config = dict(
    d_mlp=256,
    init_std_qkv=0.0698,
    lr=0.00496,
)
Each number is 500 + 50 x the weight over its row's rms, rounded and kept within 0 to 999. Layers, rows and columns count from 0. Numbers have three digits each. The size before them is the row's rms in percent of the matrix's.

# layer 11 MLP down (transposed), 256x64, rms 0.248, rows 145-251, columns 0-63
097:509527464501536411482498575529573394444467438481522500516455533534475469558612436448491554490533558515453472436394481554423653509518475532495565518557574543527494462514465537511444458492462484
091:545543535520499539444554469509482515489511501495466523455513591489476517541594397492521532528487451451584486456570593523416498388512524452458415573575436444438418503536486487566473548401530493
086:475553446500477497333503618575428441520481526474515532474583474484443547499463426487416494518527516509456437472467545541574475419519549459602490567481531458509491545497548502537535524510449586
113:493507580506443448499466538360472481558571486382489498522459447570546505491478473500391509430493511495627563518413555580488494445506464513585472429495469535497549513539571514564502494489485515
085:466461534424528548522510513454515536443505530513571507490538540471563477495472514473577482550398446508524527486462553570491497492393527529503509446478478513517449561536494366453529467490670382
103:465509399527511589474418555378429465534565470457502556459536533572468489507487481557474500493473515517515505428502559534578454561506542422460526488541426612560587506517453473566510456437453456
118:592472604523485476544493523506499508406505485503485445441455526544481471543456493503470485516557466588439670484511494423510495471490470591510442399529484521512475583511441384523530505540564467
087:446422512443533465427483475479462482586486482522462518542504551511537533503544558521493453491588511581461504417436623558588433515506482561488539467591491544565517500488475472496428380484423432
086:466560462534567517506515475448476510489368475614517558505474502498519567517526527557489545531567532348495478477492475538503540445499534504430466563465450571484454584492557509453400399492464544
097:448465576518537588429549489538481443493424498488476468569497530422460459447586471568501575442470464509498505441418463514491478483575602558505493474481552497571503522483485414433559588421479584
083:447507544489394454526491495533609470560526509524440546537528528533360515449592436537560543496536476398486481468531495525557441514449449482577470562500533551488510546503535477502464481387404517
110:502559553507511528471501489508480500497487464573503589401518469565520564544490560504477542515378455481446531570507514532552361403466488547523566518541466470445525388547503478554503477475387458
110:461493485534638505532522336518534491497540516509527400488543467491541498523441504520507482537509436598593499398514491462480525577410498457579569447504465525485492461506531484568522450495423526
124:569586419502477517489452488548463557527545540482505417421476543443450591456493575468555529443480468550481421514558455413472532528454525478407598500450544431556448479512562482464585505527560492
093:521563512432532466483503552575460559553493541513521380586430534541558455425575440577522575419475516441545504515495501440451482558457452520507462524484551435483525364480516533543506502419513461
078:583466477594502538523435557526457550467484536465494439523483558522469498477458502494556513429445467462512543415559564513458484399527589441371521446458494509515472466519528653579502504480541480
116:534419431508548429466459455577429482462514519581521559516488473487563503549469517590515473464571415413529488561521480529512430502519457513468496504535486462571628432492523375594545483473503522
119:543491507531511466531523537589511362409518500534478541593614570494482503484490532448520504410548453469431477458528501456497577500456492485545558481512517469443344493501530543557512521420447477
093:443394496480500450516533484510585441467462421554494599536423549452429486539514545511501530473571499527430549456550555544549519558534548453385503433515474549542493547449512537430496506580486394
088:566503562572497531572449461494485457479614478486578528499490446519526436496434535522491417489468502533409514510505405504522527491530487526561605364545517495536527518440448445389453475554551534
106:485484435459437532443492490522513495488561548578542479498525412559398552608489495592511547533545524363551443480584509482485492489462566468511560528506467457412464541537468459502571401465504476
108:580537521395588547507522441506516434579452544441489539405509559469528391467415471427450520546469497528517608489489539446508480487539509515558482550519555532529475544548443565486457448509399472
113:564479476581443544520458409552533524432430465522553560541556453381499482506478476499505564471391547540465519440451528549538478494487539443603383557548483463509576518508532507463523525411476513
090:507417572479485470486453494514466449561480495422464500482495401532488528542520561434523478458569504534463523553508419603494595467504493529454531416474429580609439543489599488515605474512469538
095:467559541542460550492571602460529569400530608544404515522388487475533480529473500509511501493591458462481451447453521523540512535455523456524406470436533500381441507549500571539532478463513529
079:588407545466545460481474449449486385534483446520547492568475543482465516527599504417577549505537534571522513389506515439447514470533465482561453436511543579547488545459482481472421448528515594
096:473431516496490504427519510443526451591463509433478486528520529483470550472509473519403592410450537435601552532476599538623519536488494513534473504408574525508526518368466516510434486480530507
080:557443487517524509590506491523542495539513558428392514456484428491492484503562514556533581436614549422500541470560570441513491510439508532559526438508507414372535457563496492496508461427447553
091:509537547526518524529512525445452474552525583440529578587510553546444468537534485472443594519570498475433462539494542531523387468437417546592507443491428497484457462489572535432516495418441409
086:623444614559567471479492554453525542472444436518492443538481392446529485574581469444485517517500494464578521482560439554419484458535466453547491491495478496598526425467454500573494509503477580
112:496480535547464495494479501365499539540540471493397498526499478545468573478525474530490539478445482517456582544478443490487592590529453480478550493465592500521518403553540378543571405423557499
073:503455488528484512514414556515474529444423482525519492555487489567594503545551558482428467556585564358534508452586590381531552441442506489504540444485455498523519429564513506512450492446478517
088:516463489529578525444486561631475448392464501483484623529544467434541509527560439445503518463568438489494470459512533456518467539477517471417571438599519506488464490536584594469497434462509531
101:505365474499516476508528572465535481494527511502494577553515386469484599554502387472564557442568521428493525452504534417512572492537576499509559532576498529499541406493433484493476527437432503
092:467483524479492452515577445508556475508527495531467405483587551413465356536553437492534557520569485570497411535595539462482511544517562523386561497464491508538494441428479566539471461520464475
093:526531469471465468455526477563397611444389530521481537575540585525578424516464553505493488451442479431494540525504519537556384471508522481465504535490539436635536457457496418526515490535479509
113:506390409505487521529536463498501470478476539483517630564464486531489587447433432550450558460471555495473440525456447511542604411462447551552541532502493505572444467523519503494425581472571439
091:574440462433516503520498569450528462472503499490547448494563432533517485533590482458493626486516637512503414504489402511517438420602538460506528405591497499507473456500497497499496456471581470
096:492503542567415457466509508541493502528511470503569420428650570499529517493534557544467561407500484504563398457444493630462429442512450509563428495521532513528472487512535499422471526458543481
090:545496505561476512513468466598569548434512522550455500504512541490467548498483571463482446462510454485470558457538403478440425563423566488501522488362406476436586552531518556488573503565565444
104:462498527585460428409522499541418404465472520511494508576465449493539515539513510587508435400504465467501521452451477559495604514471532439448600561509450505499425505443567575518487596496537550
076:432540544461571527513502534482541551377456540480505503490521546514512482541530583516417527494552502498554515402593488522405503576395441541503516427514564526470485400522459432498531416465576503
085:530538467539537562519520508508441508466614359510574523526506484489450531509526458485460472492583514457440471479507598591423562484548505566524453484510497547545453456526470490397399438419456529
086:601568481538531532560405543535530434502432464536445545470512349433512553504511511504431536507565471517508594487518501504549475502446500534398599451487388516496528536465551495483457467558472498
089:546524608555512492495428633486507443488474579475434523516540481480545478519469390423410528491578458406535473540606452513461505541516454504508490475553528465430435482511542548604504510481504486
093:535437559481495443515535556518541468462464490555448485468494448471522518526489479558447506585506440368584551451455486487508607464555617503462484490400578479499397603535487526509535467460485506
120:467510499545601460493477635479450470472554471456556410539523548537524490506482366555493494450464483511531470560594584520534454474488530437453498549491493512585509495541435517518509484417415409
109:502458589554515465458537545542507483443486587474489391506585623440555534466478438383409541551540497533565455531491512505508472528517471493504513476517527482467465568525532454421540407431427529
104:510530522476430448534486507455465508506497527446505518467479553496475428578531505436455587454460518471538452482554587503554555477547554545552600546424516532459484565485384395474418465598443558
082:559482467444546533436570563570528422488491460465574481490512519516464413522553453507583530555512501568491515361479575440458479447475555605505460530515518458560465525499592472404467445486460477
097:561485609492496581540486505480603534529533465544536485457472541521501557468501470455542459383490553463456428397583556519532470488445409482526492424445522488502503462492607406427503558497536510
085:476443587584534472551504512462557480517383512455473406489525477497537496537499561483544537429512437515671483492457422505453585442539494510476467490488468525481451542560576513520465433459484586
119:644531539577495541528590462448429514543498549477531509537436520492528513449437604549521570543507450458552474524539465537490389493444461553576509457422498484438557445469506446493497411458487469
114:517491550550567499506510561535472424543509427482541465492515430502465606429548458396424486529523482597478525430494439547503559548594539521478518555402486476468475551493444549388482502465579529
083:582523521466507558570501400453446437492527485508515544577493562520519509462500449477628557519450486572550505498421473564497436357497543505499559528505514426435512477524450542498495503497369472
105:479449489489490560528484485398449450496526467515471475534513476487550523539535596475468482450442493567510648471574397526457444526534497504500505445526457500560595470436477533552581583441393471
101:490470526534530433565405549529517508544474519506569461423493474500415548519570478539472450477515521529502567470617449582411486459578529526503414518465527458511483592514371525473527445425503447
098:519476560476411507467512545416508524516437501497544462457465480474538531548578565619456482508418564431521400487531566565518520522496455502497466408496430439561585504507509526486606418541482442
081:440475457589507507552455383625503588469468508470473547503444537519471575448496561438513530515509488494466460508544575466533434426454446475578488496459562496477538590405578522537457462505459557
100:530540560477551437464483551536399525624412535563492553444564465497477493557444469434472457513458460379537467481585490540533535566557497467447560482481446580467527520522459508542430530431488455
092:476565559562450438413566573583500445466562404509550469508472581438509525468469534532471550532549456490605506543478493590487511404477479519451450434436482517467501559486513545498567383514493504
091:477503454492555541582399491531479421494480515540489540451600511450507401475501466400550509495551476442581493397469459394594487551547539453484479516528448578481538521540529519595509504468504562
101:513445505577480521462605507575372496490552549638501590517579530469514464495527508524467523521572586412517441464461489492498414481457444467470432483501532502531481487453491548557422542467479443
115:498490548419535471484506554499433554511490528456547573529445608550505471495520406463444493524577494493503559492540446429548527524582539521423476528458466464410471520427398550588416562551457471
084:553448529632488557523513615484539529500454502494449551457506485479502497551502497424473414411549519460508447465569591488491532595493500487490524394455582408473452532520518450572474492497417525
112:510515524541501508463538420548390471499403503425489456596568491563466464495521494495421489405495496519441499455528459512631548494500564509567543512444422494518509500497468600612472532474550448
086:504459583505474576456493547518511385624515408479503465486520487512493434576612476403568514534546536468625491442527501560523515464482477518481464485505493517489464532477501383548548498440443476
083:469528557474493458531486505523585415440472565536445523539492554444475457553570509491591531533507452507583482484449555604542453586408471456611477422411439534493539467433524471507469463493472453
088:493527475490533479515529584538496463554421511525493458519488517582384473440538488525456628515549447520591475525502527490473518553448435495481464464400421493453533477435548616612518466462444515
099:512459452416522428500376519575511454475508549432457603484525470477532494543471519473560528391614498462466514585524501511534529446458533496494496526423487521495455568516575602482449481588444520
103:524498515459577447451436530409458585478465472571545516510556487516575473477499537386384468524424518504574449395491579478558539568493542521452462595470483493427468537535486529534485501517476565
088:498549415478427518668456548514613442497505497480445506505574475496489504502517597463472421521520482502468540502564493485545499583453549440537479449403488481519553556443525454522533403482553464
093:439421486564553460416495443517537441495519412499516515523464431483425502430545541479402471531585621443567601464522475497470576479504537505514503427564595556471503456504557511516538487533504454
115:474510486497540362522538618501608577460500460472492489480458595488492511496520510490462515378497443529469400489433514497507515633545502538485489512507484571532544508389493470490441519568494490
086:474431484552424469423520487460546489556497499532511529431628450509532462549487459524546581496557586557490432449493522501453514426562522573507568528438521464385467517542472479538394552559450479
107:539474604455396520462529519519478484474523512555495482552401543489517384508561487596455506527490435490569529447488468448519439543566475597479453380451507512517514504516483515537606425462557479
095:517458489564471498522467414429527568547471521485467517508608396487456526390485543391464517466504505542535505505534560516498491612507468518451537449471516411553506524538558504511400575596467448
093:490481431570472456440449535468527562449447489583469526403537438517487443493508458653566504552576516467478413478582480540472502574492567520463514462507562505549520495501427584489485538405507521
099:537486613545608446513395458467526450402434495514502489541525486515505577481537437535533623527535510500509534443461493536443458407449473447422532535539531512540412486543516568515413483489521520
116:500577462502542576597475570547465477436410499493454553568507539592503538536457482557449548511436391461552443494571457505525473512446429461445546548450538524522424455462460597538439504494454515
083:384424390580512558545431486464457434453426515511503533507590474491525566444501503418528552493592451476509500524532502487579447471518536535449581428470472573554524540570453495526472500450501564
094:453522544510527504509502461476545583493443524460487482451547523545542507486539558509511560486470451565476583463406627531542454419481540548486497417441528491481515481566621510467509416393448408
108:492490635557441507475376536573482431560442506485461564439499521519592548451461536514485475515544482569497448497458538546538452436508534430503548542410485493543511511491527579496423390514442503
097:478525524534440508496569432512453453473459517510453473483523545366495399548461579507513516552516507443585531522485524457500485527458451532427571532421508544500522484510547626431428559615516450
118:465451500482539517425359554419494526451424505563554472547528455557463561454501495463439478567583502505519482466503508536614624482425510515540513436498525510566533506418522567450442537479519509
086:472463519574493507464461476448537513433508629518500468561541480535465447493544508477434481447605528542511482437566595583531370589459514582527500463477527494534501475448459485398482535514425522
096:474494490530414494492500510502386524435434473489486530476463590541530500528514523560556535506602423557476501567525399546578534449438386509460558392500441489471527541495520555560560545460463530
120:534473512518488529468467582430529542525453484429406521505502459485508496497499569478479486446502551505572594472588446520575447529570486530479504543424380513500515515509510497412465599595377453
076:525479493638486520477565467502456519461471447495415524426530522521462494498474512543564512468485391471560608508600498436558482470483412493550506521504650506404473511497443574502486479526509478
096:544421588477509489522536446511542496492527509471481502474532489592501485445501504419458538452513525413504510498538579621455582541425543428534495363515543463385522538511490537496408508452488566
077:473454575566447525524530612529492534580520566516424509451467482494498518498520504538583505485475527404552431511497426490500506494569490474441426457420448497625499528487542527348475487528563495
090:485579579521456487512472475651468493424543558442560501560549495564510512561455413437492454544391511508397473531440490489464493508473450474579609484476504477472484443531536499428567503510518501
100:508615447547543522514446556503526499456473496609424549462617348472500559478512481531499464506473471459466523565531417542448442498468480476493591539460461551518435540487507449528566437460513458
094:469513555494458424541488582551490532529519562442287487428501528585486538544496490468466430507626505481494558531541447446527495519513519562447475507434448477525531454483516491502478436522458545
116:550548487440523536492555478358513518503490464466523509506418487557496555489489531458485482464438528536464514500533570491542341475486559407512521463485539513608535481489572453550494417552436600
107:482465491529503386430514496467492573538518566516491491476526509473426420480589522543499483518555541458538435555486530527472579487451404574471435463475566495411437621568478575484530456481441565
097:555411523574530509450470516537448439456592472458520561492590532413486492525453468552476462424491425497385469436480525462504500503462596487412534557556462471545503491530598571532524467548555537
073:517425487580526535481500584458572407455517471483464552529560508520505584489535414398423541525477507468553520452492579535593477459512435462512488429426543533502502539533495508488467475491385613
096:518480458469469556496466440535468552478526493516546587471440533493572491551489461616521541539456481482474504460550425518586438468519431463662536459424456476521528554565407433484570524474485460
094:570491415649429512554576447455466437394530496467485530546549501526413473411508552491507551564409441493557503531531560534525516498451535533436563481510460471493518493486471548502580478429534464
131:548489562546567522497480529599549413462429508495536470479563537481525477542528443452444436461527629517508478373502547423526554530422461514533549441457463510528408545528502476449547459459510581
106:563595364549506465447464493451400493563355420532430533466490532540461510523510487553508503512562476504487540484375507524486573497558466527559522441533559528535536435482491512541512493449542469
125:538497501529570486438433609530456538399414494520510509482453509566473479483457491477402462525567537553431500481517500452482517490487523553481608482516557468420450514519566499417467564629486585
091:477448500526454493542454531411492484567499416629494467574437556482607491514482466560502526486527547393497539479502509592543540495475449503480474449451495534512449569434462428621575499448482517
097:569478487599583549543545444502483481488433476464508543575491548508483547472497461434527510408443510500399556507478537632538479390380494493531538467510496513615517452460503458502499464540511451
104:569497385448546452492515560556559545411463554411450460508555508504548521481517532508535474472535471595497485414454379475510529604477501441504474498533483542533528579534477586424426467547478494
092:523577529447541538524501457410506466592510580521551470561590493529506487488497365463484427430514458437529582434482524549583486485484477456596540545431494459467452465489479580583491504501455459
# layer 11 MLP up, 256x64, rms 0.323, rows 146-252, columns 0-63
108:430430557462540487523459553491518569506464621424492524451473451556524496477485502536429442500486479489418502534522495607532493513557525449643529532478457522389460488489509537412576433508437494
090:458531563475576490558528556456570528500573483562507558491486463493441547595568436439444472538495485414494416524421532581536480556466572476553476527489523486441465452384390509455487513559502481
103:507568465455446478610494581564528503492477571507527478517530550455478440448505530506462406626433456549476507472588541400478481471420474430403488527509517504406494535507535495502482539446591506
097:538539454476498429497427496487462440601468485494409458458511506527481539538452464513439508507492578440481481495520440431421491550584491622556437575508518470459551452552468545534491520437390596
098:468501541447480542529634550653554538417457481565468448448526456452549428537455502409528452471520466549544501531524511450422516572558485476525423454522516461563457425477491513487482466556469475
106:543401519499450526555518556556498401580572445553531491444472430529542476451544608497489472566473374604510450548476522461484496486444548494424430530427539523533440488549531484490497460533551504
081:425515510509454523495489505453536559559557588549526530488498479449525462633502404596530530509500430547502482535441479465452527517506539527475574423576476484422553443544434420550511623502472530
091:461424497437396492484504456532576544537602432477558420476485548509448523536477468482499522517413490537432598515502493462520459558458438529537570506488466535528507514495531442535654476515450604
092:490516457518441553487457536483524493588525545428579444564346501554460428563376482565565515452509455493513529564468524588461473481557491463528518492457509528515487540540569450531458436540582509
091:586448533506523485472535486496495548535494481527548441467446413362529545524474529584521430523489411543530572412420544500439576471453519513583545382503453535537524527475454502481474540580498472
105:404498437456498541513563422570484496514473586524498474536453401475534493423444452463524523430552459508541565499584506440562534532499481467525443535575444485529599510567506555388502424483435472
102:549572439485436517534488445567477532526483466506460514546614413559448512569497450413598466576508500545513525596464533528517518409568417553502507526525454474495445475528395510583446499534511478
102:464446547557433465485479451530543435488465648554488536523405441444501481514473500435513473464447474511617460546514450486466526500525489532456507507514441438436464436539468574476585545604588510
106:500402501546470532513502481438515472428520469522418565424507521473537559527383596423502439523437448530461489506484519589550514418490561444471513478533407513478437603525512463446520479586448471
081:502411510494551443489489600558536464554587544432516479489500481472523442534418459573451523536466493518442541506467581497597544546449500537460516499558489530414526592414536437545448541609489448
106:491594494457454544474511491482521440501505502482496439521485551494500537425521481561481506542420503538474424516514444472526562499517588502444563524481376477467482647550529494371601532579449518
129:520504594534475532500486502595533436456478584483537435530550504575530402464502495413380513522461565561535535447439431469461494478424518555482515502461462390522420479552532528509513502579514573
109:498608472488519513455516500532541575501461440477463377492571522502462462508536457505512463572564625568514416476506531463440584523459498595488495554457465398501496450474412519479501526465489597
094:476518489496615509428509579467487546514443585540511447450474513548569498486525523476402573553600499497621520413394514439406471513578478477505521483548523458438495436473531490491489541469524455
102:432480544505573526466454544564513538465497560529493427542435544475481486412531430471527543410484587466476476500548459485428434492500408548548425552496509475418585448499426522572592500532577537
095:494517495450493549503480475496436473622598508515445484440638481472497517456496479575532537370511486588445561426463603463442486468540502507515440541514512479485512491541498480471609489522576463
094:468446484457476588586544495518495450530575487530522446425540515498565515398484528586609512501434508547430496549634478503540505504491488511527454486450462406488420540402504508458424516539528535
088:579569528448511523437530458531480560491505505529505464514531509455605421518479449464539547544513436461515512435493607505527491530458547465519471624469503389433509581558521530574434559432506414
097:447504560510488458504395426485560608467543442447594447557366514529484571394535476497556498490510478474465518538542456487435374513527523504516452585513499484522535540523498518517433573510496532
090:517439450497469474532478442586548439554499473645527466465448478533492467524521526456461481619532524489501433549491594601463532527428540532541483519560491460485464526352498484513445487513487580
091:481501525532475487592463446578424512535434510547513455524510463470493543616441477457519517579586394570556501546545495494441581454438434556547438515550478457464490446510576397481534457494485541
091:484394507507552386454520529485485566423516458510620509508484449505473504528496526559507370479520468551494511420442443523504523465442425460498505527477502541564474607536537514524549590571583466
104:483470456516479532420540467527497428442471540545544476461599535464611536499505467473450486532529524563606403472424512550413544386539577513498482509592559539418518482537495486471473534521572503
097:475492473564470497463555498606555524572579602489457462481538544538496505515479486546508478459425485591503525560523483478515603584510447474442448527498585504518431372394549528529543502431511486
112:563532534531511488592476447461450579509515583406538497539495458574495532521479550459442464509523454541488551544514535493476542520456491555512539430360490451466454368441492549519628469469503475
082:442570547565463567402514506469478445489549562491510602470482515521498487484514494539593477478454496510504438551601496627535446531452496576435411494551461545450502427504460491410504500600497515
095:546495507537519468446546475536476631494486484505547471508408509536369515451507524509434496530453517479519458547458592490534589488527586465494404503422572461446494499493577490487493600592479568
107:458540563409511498408513456479557509433475424434520408486469564471503421415507584505535484531509533491411486533531590489495500487429555573630471494477513493572399512433499456529508510508541505
092:530529496552531530611494432495387468463565473514500471424553460490483378592530508447529504532530407545567440480495437562409505491487491470599501574451445507493531504496445545536425533557500486
099:478497489515515438482481589500474577585610521504479564426478468468585558477467479535507439565566528600503502450450568440468550535462564572485504575472441594389453458506475509458516476486462460
116:477442481462475540477429394517449559482550564462595510471558485492451506471481481585514456574508448522495506552479614435452544517375565447424537456506563455498425526513532556586513486504446474
094:541514478543519504468536494486517539478536493543552433618534581488493493453432489485427408587500404587549530466515405597452517444557451439476480468480548427574589511490513474509454488441554537
097:417485529466524413526571388439537521506541484479514500482499554576552508436427501469390440479530429515494507528514503574476487403514498511443524399535539550574445520464554490402523567427521541
099:452520491484491448505459489458492407576619567492527535575507497525518522443487420536506510521456468539453348505456520409494508552475502557520506479489474493520486615498592540580468519596438558
101:498505452535517413471540496554454501505561507528559375532494500519476575479517405466445487364422477565572456510498524544506529551561515487480469534517600423436498452491551431405509541456561509
088:493450449539417560482528484446480499555553464421533507514542485510471545437537470456514426515428524462535596532567467513497491535554583499450495651551463451485544537594503570442478596535427522
091:486434490451505473427575510495535493542468592496537450539524367476461541471501424427601587515490554531514454462458484443520482443483530490476436533602508524396477430499500531413482526449488585
094:520538513534550506540501503451548465534522515549472555539508431455625570413501617513503492544469513567515549514456400430519441547497367395506453465475533409516443471477484475436509509488450502
076:425423486505526520601505455536489603525539505581542477461450514647491512603435558519491476494511537552489510559512473485468469601550454557505481472446453579517609519498499465423448477503509455
097:561503518555532489531565476440531526501495449517541472497565427518503485437467516568596468438414485558521472493496541571557510508417401522543459422518386453483514431599438409561558543519498489
106:540559492482485600456444457484505535423543532583505461601587543425398380547532527487500411525458552425520526491520533504483489437546482489536487588549506462538510558403475449447487532501519534
127:504551533407500533509458564544552524518464539467561474505512411570534525487516467414436471491452531535524541425431442478565504470447455572497487435472537401491425612493531608538481446537437569
104:461503578386500494543543474584441515414490524532525478440512601497499521504518547507536476440537453635558409512516475432491484431448471488486480457496510520501398557480459518518507535440632456
091:396500552504420457521399447491453568522488541506491522441527515524501557508462515492461461516446400453505504574526430433603522497546536398492558612534483587495557539522541548560497562519521441
097:459504535469514459454572474643523490466443490547530568497484457459483471554561483579543435570450462508464471561435476520473551463482568464444452514547526431561468529598436540421461385533543510
098:552522603487498497535451479536538482507573554490502494483530496504470523535356511400403517536510459429441494475516593524478520479511477408542445558456491552415527579418584509409515495491533444
102:456518494476558487418514511527450534431451573422547473591446496570469473491515580463547501500499526546428455568516508510451560550525482499564548506498553484530507371480404588522449552574610481
115:442493520551501526504430440540549545519545533511465513556549447526471516554516441468557398501480495515477487541455455462495549506540496443470500545559446508401384492431516600498543428626474621
099:424466541545486495497516480514445537490519611457567488465496472484425454432437586566464499350457477498475511463511552458498515595478397512492375560452493537560468495475521469537461433485550535
116:484601559494525528481521495487392492596452480491498457550551422538542490500572424447471508475496506483493451481458529434422496520521446470492540605513476388476600490527404618552479552463501495
104:532606471429570516502424434526403547486492537447571557552425590531476457495548415500489386611548484532450524478542516531543480523463450482516487495590560507548498514408509474525487533473482552
104:514467433425522486470535457582502482524466523505506520488480505527592439534527444492487480550554444455496545485405424405487517466592443396465540554589530463497488587554423516579427564471472565
087:529433549416556554525449601487469386462565550482494511554471417530526446499480458458527481520571465442465419609470392519514478525531542434478479494465527530558429571478430489495516584501528530
099:495581468469482495490464435530502399426565564477528511473502551475507509571514528533463549511470467605575550535479498438569568557461433470463592512554512480521357516484452498453540485623461511
098:518492465483507514578533507458496475473622505461524547591476525470505521490530530386533500527523455497525462550421547406472437459566560457481558517553487515485490490511475489353574593490498374
091:555491503572464486446527577526445548600534596492579499460463536462518519589397549443554532555526438529474524601600469508510498460542492478507477461517457391442502472490509504482535405517421464
097:554556566456573420504461455479552519444482501432505347551507540528595482415538527491459470596517507497545503465545442545538593479467535510516491468463456543405468573537527463454527416503511552
102:523517507393533600563487509498462528439616510509525535446579512455419448478477481480575544544571419570515528429577522449446522466453503511488448494549411596439471528459491485441550550523529532
088:540532471506496457487533432529446471565525507496446475515369514390557454510441569498457617555412494500511496541427553457557566557477528546570549477610509567477550534485533417529509501504457502
106:565422469422493564522517502447530491388571527528577454471536530535513499507503494479544565474454459608520463469501563470411463465421570491546528490532542457558563511514477494471516452419556355
092:469605496586578454459495512537535586537487558477525552450476425518490531363515550535555490501485451471477592547490460534467481562430508491482436468476484561568436485421456513526497387484499415
096:560445529515531508490425522525464534487496502571502430434546415475537527470431518463426471423470482524455450555582530511483505517493508442603430445520516470645546503533455515566461609556584508
097:565548591526496445510578433523478440447546580464478491478485506411630529536426474380508443479520488450496512483519503547528521503552591453589511553546556472556532543518500459391453530481501485
105:510503434480533557458480501525479492576432522519528492547589551537415522525482416512473485517596453432521516557403609442386529536459537516455381471553496476542519557512490560487490583485499565
102:551512419458445511574550542471531509484474489502507516436462500449454542552512485574608557529412467521488560566499498378518546412447525521449426425575491537524428396537487493490563495491575461
099:448448567463480487489513529529520509549473590562550521547468469426527515529460434561556494595540531513572467528434476509493494421571396610399536527536524428494526423554465489469465530492413567
098:534443516462466593612471516592411509549509561515500488541547449555528525514491548449588451513479532426408505560493488494451451515518495470510471460464441456560522586436548419435501442552483394
103:530483494439482545604519473484459487465571496560546471551489325532512455560494450539500519537523529491492527510553542418551535423599579495535431457483503475486476592517516497441516483379518554
087:491481549514398565510474555485477496463533538532493481401392482563534428602427523522524562502429485455526517469475432548543405462472515484537564561507492451532570552501410488465490636504489483
114:564599456541552510464531431484500561502459489521505433523542476523557536539523421494463451567471475488514532438403433409542417479505561436472567481473484458524542508524381499491469622424451551
099:470518556441562476437499598542452459532545408542516462393446481447611534511459409471449465446491561451493451507528467470422572453501483475541407554549551515443512553474558472500536454452521559
096:418431404419559542486503462555465527510493482387509475530482516498493476510546494441414471417480495594489607459442514557530557546493573519439529544491458512478543503498501584535424577601535521
100:517592637555564462437549569470524555509598537496453378454517445490556479446448471427497573520454530539418555508469580517507497459549454504494474469470465516442504557514537479508546432509424513
096:490521579460518552565562516462520607530437512494489535503490524499567476442417521509500563583426563450515502568547552391522425518372458475520507508504434531498429435449499507398451474447494530
091:526397592462499540466534535451501483519502495548515431483477490596416478635546574493469499558490501530520474482548475458488599513460494610501427498516597489367467501499523469456447495556535506
089:413410539534570557470454492519489485505550451548471491531481497571474465408424538537534453520446515500516499521464488589526604440557545517524565481611584521551528489490430513474503484565616420
107:534514541462548523569525475499503530480596476476551458497568610438452464439449464436476433499570474486445512536562511528464571482375535449555506513598544508407452505493444460471471594519441561
092:512428512464451486442473485536569453450577553478628550507498480575629537574509454526455472436449487494460493516529470511530507480518532546520519481588420544408449508476406420574508504469458567
106:556582450481485462463546503591532543461526531498496494477506345482489555539478543499576461492509385614506433494507464507507507465503570572558461500465455395542525515554500497389502571485486451
097:492552521454543481511489497561527493511489412572547487559515523489538499576570486392482493493426516533422522446490525547508695404423529495514516550471487420564446563450507453487498468548496522
094:467495451426479545485425463496517543503553520523496465585440520469521596528586529474497499593506401612484518454456534432437497387480483430468449516544490530469581540534540566616494489476486539
102:404523425471573519557536414475508576517521503515442446524549491478496510531439486505467413560549539525558495438459521516377462512444498589488549491534463428619413415537500485437525480488444517
087:508558489440479426480499507551563552511520587441528554567472496508491409453507466509449512467517556467414405502546477563465483484448642358526469556474445428567553529516543494537528461514479516
101:457548392569548469483513477507464479516438505500470548549435448563489458536499461531515565625559501568555402530403477469486534478500459602553478575525493487598394496536481552449503525469468527
083:449477402453519454512524452485484514435556473551472432573577546586480461549420543547499449517539558407409401554434549466478507493494533548498497464487503513513490466430525433579532476458437606
098:537521431437522608532487542461496482548438458445470518480498498439518437486509494426533605455496492512544506479557567462483517541451536527468344501498500407426502546540480614497544452551591460
102:559610537508501523448499521531472416453476623440475425495511592542508443431472524497472382537543489476524466587483499572401514517511475554510512501548546558459494439484467418555560483423507528
093:490547580416662555548459446472495455439555463449570506516615513437495446501523493550494551520448474477519420404486476513588551499496574456561499537519511472491545495474466451523485544527460423
098:439500568455497532524474433641456522556507514549514459478496529450536423569496487501543496395566411454424405503470490514427544505471417559532471511600491459447454499520484582433468517550505517
104:537480540410542485489502539483549501446533483529530500553560509527446515505553549523485414539472406504568478441485449434389426444482543598480466450589447478488534385463524529484421585471523570
104:444617517480411465485606495531518518485472528546513390500401530511501435446504529574545465540531503406521449534461442479613489549476512452512524431490557394490541518511420543536494498441492545
078:442587568437460516459459540493494419569545486523432483584607496484527513429440494487442513518426593493574478546548563479553517463486508539480483461559457583505554404478583540453421516527544482
110:455505496537614566533498555465515562536497575552544500385556573453492457622538464447455451483476528435555471428382560482480488445448489501501500475498586457540458518515419498503511521583492524
103:524554636475560485471589572407503518544531452558545475511505449518522545508512364484527528492521581493501486529488386556528535485461355527462487532570505476484540497493412496549531517513473533
155:453449556464477493442520469629541497480467558483555438538532521553538459552540474469462461540495539600526526408438438435434543442446495504538480485472491428459420606542496482467550415570513570
098:416508477433597467403507405470567384494478482551527515603453530495511498550573474519511472498483436488586518543462569571463431462513524479475520544495506529455507490533515482468598525537489368
118:520481533443484480445519572593525499444495570497574574508483427446536464501440530492549539511510347513427466546447478483413493510465567536495491475517464438490507534529612627450508484579526515
095:538467519498545568545516320561626535519565422479523476516490461552478489538604411443500583565457471510478512495435545395497513508528543483509537487514517529480506515434495484427543465455509517
100:487545467525524458500439473597508578469522516640537418555425528529475562444567456622452466529460568522572489502509478596429521450499407494559477502460535434481493471475464510527444522458509536
102:505542487500472582552422525519478565636495462498501524607546428568498520507554575428415547477490478552421474522441466454466539523559529543504461478522446556451391558452475490517568506474483424
105:495457538472492389530508471483533509511537471539566482411537584432539584489474600518486459510437516503430378518455499508458562525508542462422525513558460608443473519574415438486509581507543509
110:571434555442502466438588511578488463577460519454559448553471526418497434543587399524448488470564501546462513517496535441460506496486413515551390590507493512545430486512496593466531489522444532